python train.py --num_hidden_layers=13 --hidden_size=256 --num_attention_heads=4 --num_key_value_heads=1 --head_dim=64 --intermediate_size=576 --vocab_size=2048 --hidden_act="swiglu" --norm="rmsnorm" --norm_place="pre" --norm_eps=1e-05 --positions="rope" --rope_theta=10000.0 --rope_fraction=1.0 --qk_norm=true --attn_scale=0.15 --bias="none" --tie_word_embeddings=false --parallel_block=false --init="uniform" --init_std_qkv=0.0352 --init_std_o=0.0069 --init_std_up=0.0352 --init_std_down=0.0046 --optimizer="soap_variant" --learning_rate=0.0032 --beta1=0.95 --beta2=0.99 --weight_decay=0.026 --lr_head=0.00567 --warmup_steps=41 --schedule="wsd" --decay_fraction=0.582 --decay_shape="linear" --final_lr_fraction=0.05 --batch_tokens=[16384, 32768, 65536] --max_seq_len=512 --doc_mask=true --train_tokens=213200000 --max_steps=6062 --dataset="wikipedia_en"
Each number is 128 + 32 x the weight over its row's rms, rounded and kept within 0 to 255. Layers, rows and columns count from 0. The size above them is the row's rms in percent of the matrix's.

# layer 7 attention output (transposed), 256x256, rms 0.213, rows 61-63,125-127,189-191,252-255, columns 128-255
size [ 94  93  93  97 108  95 105  88  90  98 101  94 106]
[[169 121 165 114 138 112 154 178 122 137 164 143 155 129  90 116  89 133 170 153 165 131 106 139 192 131 139 101 162 121 108 113 134 159 178 156 108  90 105 121  55 111 210 115 122  98 168  91 148 148 182  95 135 132 116  79 148  91 118 134 136 103 145 120 159 124 209 152 101 138  52 168 125 140 168  75 136  27  99 153 146 198 106 150 145 117 143 158  93 114 128  98 138 132 182 116  98 122 142 160 134 106 128 128  70 130 141 107 204  88 147  60 162 129 129 168 118 149  86 122 136 125 118 107 124 131  44 166]
 [181 149  97  78 139 154  91 102 115 100 153 128  96 116  93 104 142 119 143 114 140 102 138 139 122  93 115 172 137 159 129 156 168 115 107  72 123 174  87 155 119 144 124 145 152 148 127  90 152 111 116 120 151 111 122 193 107  85 114 177  63  94 104 152 101 116 121  85 111 160 140  78 147 135 182 135 145 149 123 194  82 123 107 181 109 179 145 159 182 129  87 135  98 155 108  96 111 130 167 135 141 135 103  80 148  77  81 145 166 137  41 122  79 121 151 166 129 140 119 156 132  92 130  85 181 117 130  69]
 [ 80 133  68  72 117 138  47 126 130  56 118 108 169 161 118 116  53 111 147 173 139 106 183 120 162 145 144 125 177 116  67 120 186 180 176 154 124 173 159 139 160 161 174 130 130 138 123 124  86 106 104 170 158 103  84 124  91 138 117 151  98 172 129 120  97 142 149 197 192 154  88 110  74 130 152  98 124 121 103 109  41 124  94 122 109 169 131 156  83 119 137 152 154 148 156 131 116 173 119 115 144  83 135 136 129 103  88 128  96 106 154 162  91  72 155 120 178 177 131 122 140 112  89 138 157 149  79 119]
 [116 124 120 110  83 132 139 112 153 139  46 128 103  68 105  99  77 123 125 132  45 149 148 103 101 118 133 142 127 135 137 124 105 144 131 144 131  98 106 195 172 141 120 120 132 109 126 100 205 124  97 124 137 131 168 166 168 164 135 133 124 112  75 194 131 121 146 122 176 159 231 133  75  81 141 135  95 174 120 161 107 135 130 111 110 114 100 122 144 119 125 168  97 132 129 175  84 164 104  49 178  80 156  94 136 156 131 123 102 163 152 110  75 150 171 102 171 134  78 145 112 148 107 164 106 139 159 133]
 [105 129 153 114  62 120 122 182  72 130 106 163 178  81 165 148 122 131  92  86 171 103 152 110 158  85 152 166 127 106 106  93  90 114 108 155 143  85 119  94 177 155 110 103 135 115 141 160 139 110 133 129 137 105 192 153 153 151 153 115 180 129 163 162 158 111 102 162 144 100 180 123 152  79 108 150 129 131  87 137 156 115 122 129 129 102 148 141  82 131 162 157 173 124  94 113 150 135 103 120  98  82 163 200  75 112 121 120 126 149 107  97 141 123 157  86 131 141 110 145 168 149 114 150  75 126 123  84]
 [143 137 173 137 159 130 165 136 150  91 138 101 118  89 147 191 160 181 134 121 155 163  74 109 158  98 103 136 145  94 146 142 111 103 137 146  99  98 149 206 123 113  38 100 139 128  98 120  86 142 140 100 112  66 101 126 174  84 109 150 106 145  67 171 142 125  86  57 166  72 160  90 172  99 142 122 132 133 103 156 155 145 123 149  60  76 106  96 153  88 117 134 172 171  93 158  87 116  96 141 102 122 180 168  99  75 124  74  86 122  96 110 116 175 115 128 107 106 142 138  98 105 120  89 109 135 143 100]
 [ 68 149 106 155 171 149  89 125 123 138 127  89 119 114 128  90 104 168  98 102 128 160 171 153  92  80 148  75  93  62 130 154  81 105 162  95 171 114 147 151  69 126 107 127 129 109 104  85 140 170  99 133 122  94 126  89 190 138 108 124 200 138  93  56 128 118 114  84 163  69 153 119 137 149  68 189 134  69  95 107 136 119  81 142 121  98 170 129 145 101 105  93 154 123 180 142 136 115 129 145 116 196 155 118  91  86 179 153 126 105  82 124 107 114 166 152 117 136 125 145 133 161 114  79 129 122 156 112]
 [145 116 121 182 167 137 160 131 102 142 156 144  83 125 112 154 160  85 186 187 110  88  77 166 117 113 142 126 155 121 200  94 157  58 179 115 129 136 128 101  67 157 110 166 119 118 139  91 164 125 145 159 147 132 115  71 143 117  77  36 135  96 105 102 150 167 126  82 112 126 101 102  44 139 131 123 135 144 216 147 156 139 169  97 178 169  71 143 111 144 159 145 144 110 113 137 131 133 100 126  76 103 146 110 168 128 122  94 212 104 163 119 100 209 147 127 143 142 157 145 117  99 137  95 115 116 100 122]
 [101 133 201 127 168 150 114 157 185 125 109 175 105  81 151 136  52  72 133 103 126 148 166 211  98 171 182 153 148 150 145 172 151 119 111  76 140  73 137  88 119 123  93 156 158 106 111 131 120  93 110  77 145  94  98 142  88 195 159  66 156 119  82  66  99  97 133 135 104 120 142 132 128 125 112 153 164 101 160 156 128 145 142  96 128  98 112  85 115 155 141 165 113 157 121  80 133 153  88  63 103 127 122  55 194  93 155  98 190 157 128 130 110 139 122 149 123 167 118 152 154 133 113 153  85 151 118  96]
 [158 115 132 129 143 170 164 109 151  97 110 101 107 166 150 146 125 160 189 227 147 140  95 123 145 161 106 165 154 114 145 100  56 131 123 109 165 115 158 127 114 119 186 130 122 158 129 159 185 160 150 157 158  97 162  96  87 132 113 166 161 137 164  84 110 102  92  87  92  58 124  84 156 102 116 195 105 133 101 112 106 129  91 159 125 144 143 127  80 111 115 183 100 154 189 176 141 149 168 180 175 156  92  71 122 122  99 104 160 178  94 100 182 133  73 117 105 112 140 109  47 119 127 137 145 143 137 152]
 [140 175 133 126 100  89 180  72 151 104 101 162 194 117 163 120 126 126 159 153 176 134  88 210 114 126 117 138 138 184 136 132 115 111  83 153 130 191 156 122 150 128 115 121  78 184 144 168  88 172 120 133 107 182 109 110  82 126 144 134 105 114 175 148 127 132 121 111 121 141 164  60 110 110 153 143 180 130 160 119 160 111 208 169 175 142  83 155 164 156 129  93  89 103  44 110 105 139 153 154 116 109  94 122 126 154  76 136 127 132 143  94  50 122 129  90 157 117 194  89 133 109 102 126 102 119  63 161]
 [129 194 133 140 145 111 161 141 181 187 130 139 128  68 128 106 144 126  73 134  69 194 167 123 156 112 153 160 106 176 105 115 121 125 126 172  81  80 153 128  55 149 124 176 141 160 130  80 126 113 190 145   9 148 125 165  63 140 139 172 144 109 131 158 158 129 129 132 184 157  86 178 115 107 106 139 111 171 137 122 176 167 184 107 164 152 129 122 110 125  74  89 159 179  95 115 111 123 114 138 115 100 135 144 103 157 140 146 134  91 146 143 106 124 189 137  70 141 136 167 131 129 126 164  90 123  68 109]
 [ 81  99  58 159  76  71 104 114 165 218 110  90 102 154  97 111 185 108 138 144 108 108 138  41 136 155  53  97  95 142 176 128 112 119  96 132 167 152  76 133 128 104 122 140 143  68 150 138 156  87 154 119 106 170 147 140 157 100 173 132 132 118 171  81  94 136 162 114 172 135 174 126 164 131 127 145 109 152 154 133 170  63 128 132 112 126 148 131 108  98 131 135  54 112 105 104 124 162 181 106 211 124   7 169 143 166 125 121 190  99 125 141 182  96 107 133 125 126 120 134 140 143 165  72 180 129 149 122]]
# layer 7 attention value, 64x256, rms 0.212, rows 61-63, columns 128-255
size [ 95  95  95]
[[209 104 146 147 122 108 111 114 124 136 144 161 150 147 161 157  93 119 121  95 105 107 115 105 163 170 146 147 137 110 104 158  91 164 129 104 134  89 136 168  86 107 118 201 129 173 102  98 140 116 166  84 189 182 167 158 142 105 138 135 130 190 185 168  97  79 103 209 116 113 149 119 111  69 136  71 159 156 130 144 146 131 149 104  94 118 156 118 151 114  98  83  82 154 129  56 132 180 183 115 126 123  92 151  98 132 138  81 181 122 144 111 161 107 164 148  98 113 116 114 107 185 171 192 126 131 137 125]
 [103 142 106 144 139 125 141 109 126 151 159 164  93 163  99 119 198 128  76 114 138  77 170 129 155 100 170 117  52 112  68 113 148 167 137 131 145 167 124 121 145  98 125 138  95 132  64 137  99 115 194  93 123 144 136 141 223 158 143 136 116  92 153 131  67 144 123 205 168 113 109 128 194 102 172 158  89 139  88 167  90  95 124 106 149 151 128 123 151 129 102 137 129 185 118 225 115 139 159 157  96 116 122 112 102 136  79 180 152  90 116 136 159  77 126 141 165  69 121 139 109 120 146 154  59 128 113 126]
 [119 169 115 138 115 133 136 155 120  86 167  96  48 118  57  81 111 142 114 125  89 116 116 137 151 128 128  78 135 155 115 159  87  82  98 140 124 134 119 141 159 138 155 105 121 156  98 107  42 141 147 200 111 144 155 136 104 152 124  92 134 138 158 116 174  86  98  66 166 137 141 139 127  78 171  76  90 110  44 159 123 126 124 100 180 182 122 175 103 111 130 199 152 109 107 175 125  91 128 142 150 154 105 145 112 156 103 119 113 134 110 172 133 162 179 153 119 131 142 181  99 197 130 141 126 157 132 164]]
# layer 7 MLP gate, 576x256, rms 0.225, rows 0-2, columns 128-255
size [105 103 100]
[[112 148 148 132 152 172  92  62 125  86 157 131 163 141  76  75 149 123 143 139 184 132 125 153 197 132  78  92 111 140  60 158 124 162 116 116 167 168 163 135 113 186 109 111 129 132  94 115 127  93  78 189 106  53 160 165  83  85 151 148  38  77 125 130 118 106 105 118  99 101 127 144 125  86  81 104 155 112  99 117  79 113 111 205 102 143 116  96 145 145 140 142 109  97 134 113 152 161  82 132 115  93 154 127 191 101 131 155 152 160 106 172 131 113  63 192 155 124 102 138 123 131 116  92  97 120 207 124]
 [182 183 110 151  69 112 163 100 116 129 154  91 116 136 128 150 106 127 125  94 139 131 187 113  90 162 109  93 156 122  78 197 130 140 101 172 124 148 108 148 174 135 164 137  90 127 172 101 125 150 143  60 142 107  89 121 149 133 132 122 163 127  98  84 117 129 115 126 148  71 153 149 116 130 147 157 135  95  68 124 156 159 144 178 143 144 106 134 125  83 106 169 160 111 160 123 126  63 180 100 119  99 186 171  74 110 148 128 139 199 129 154 157 104 193 104  94  80 112 136 160 184 202 119 109 130  99  98]
 [ 88 113 114 120 124 153 103  75 126 157 169 163 154  71 210  62 188  90 116 168 118 157 168 127 116 110  89 123  90  77 141 144 169  99 187 161 149 124 156 173 134 124 138 119  68 128  81 133 152 139 100 177 144 126 141 135 111  82 104 102  96 159 124 125 172 154 139 111 120 126  54 139 164 177  77 163 157 104 123 127 169 113 135 142 130 108 132 137 140 167 141  63 210  97  93 113 129 168 141 126  87  70 123 166 112  95  97  98 153 119 119 148 152 115 113 186  96 131 149 114 122 116 127 111 134  81 150 151]]
# layer 7 MLP up, 576x256, rms 0.232, rows 0-2, columns 128-255
size [104  98  96]
[[153 156 129 107 121 124 140 148 149  93 150 116 172 116 119 141  88 169 156 115  84 105  76 121 156 143 110  91 127 143  76 105  84  84 129 125 159 203 190  74 142 152 103 159 121 136  93  85 153  67 130 110 138 100 114 127 138 108  86 164  78  84 167 121 125 158 137 104 139 139 137 161  71 119 118 120  99 136  54  73 169 137  51 146 121  95 108 140 184 133 176 151 106  92 112 144 113 125 210  90 133 176 134  75 147 131 105 182  63  75 102 120 153 142 107 106 149 102 101 137 136 109 127 150  97  88 255 114]
 [185  93 110 102 110 120 149 161  69 169 109 129 104 135 100 123 179 122  89 111 134 136  88 107 164 180 127 125  80 145 123 118 121 148 122 126 132 114  78 143 134 131  99 122 164 109 111  84 135 191 163  76  96 156 134  67 138 132 112  61  98 108 140 107 112  79 149 184 153 137 153  93 125  94 157 168 168 149 154  95  70  86 144 115 187 100 205 115 132 155 104 136 115 109 105 158 122 192 205 113 102 120 116  90 159 146 129 109  77 182 100  81 131 124 150 141 127  94  95 122 113 167 130 119 123 155 136 183]
 [ 87  86 107 121 102 184 130 143 151 147 133 157 125 172 127 126 111 136 143 144 163 129 128 119 141 155  95 176  96 142 129 143  86  76 162 142 116 109 134 111 101 164  78 168 219 114  83 164 125 162 152 106 140 108 116 185 132 126 139  91 103 114 128 142 141 153 151 128  41  92 128 105 135 110 156 105 112  65 161 132 165  85  90 144  93 111 111 184  95 160  78  97 105 128 183 155 143  49 132  84 155 177 112  69  80 103 161 112 131 101 125 148  88 178 128 155 110  84 119  91 126 186 127 108 122 102 124 168]]
# layer 7 MLP down (transposed), 576x256, rms 0.221, rows 0-2, columns 128-255
size [104 100  98]
[[174 166 114  98 106 164 138 158 118 118  82 187 176  71 185  76  76 199 128 144 114  87 167 121 107 130 136 148 171 136  57 124 164  86 122  55 127 155 120  50  96 107 181 128 115 116 145 182  98 136 150  99 143 131 140 114 132 118 147 125 130 109 113 116 113 125 195 174 137 168 118 109 184 123 153 140 180 115 141 154 155 118 128  89 103 127 120 113 139 150 124 115 156  74 114 122 130 106 140 172  90  98 156 134  82 116  56 153  37 103 153  96  82 114 116 143 143 104 147 154  72  80 106 104 144 111 105  84]
 [143 167 133  91 147  90 113 115 112 120 142  30  87 143 126 149  58 112 173  95 109 186 138 101 121 118 174 134 129 141 215  53 130 112 164  94 165 113 137 153 144 126 102 167 157 142 134 165 124 117 159  80 150 120 125 130 111 115 113  69 137 107  55  95 113 108 187 101 133 132  98 166 134  82 130 116 104 151  98 125  95 112 125  72 155 106 132 103 140 125 127 171 162 110 109 145 111 100 124 141 161 100 132 183 114 160  78 108 148 109 163 153 105 115 122 138 168 136 136 133 161 159 184 114 117 127 162 147]
 [106  77  98 178  58 177  97 144 149  69 174 212 136 180  91  90 156 182 173 168 128 148 143 118  94 146 145 115 155 145 137 134 164  99 125 124 119  91 158  99 132 117 118 128 188  99 179 156 117 129 122 140 143 142 144 141 106 101 126  96 110 140  96 132  91 176 153 168  75 142 121 120 171  97 126 169 160 113 115 101 123 167 170 117 157 143 136 187 104 128 162 128 149 148  91  90 177  64  65 173 148 136 129 121 145 154 144  80 158 108 111 149 100  91 138  82 157 112 138 103 126 131 120 173 110 108 110 122]]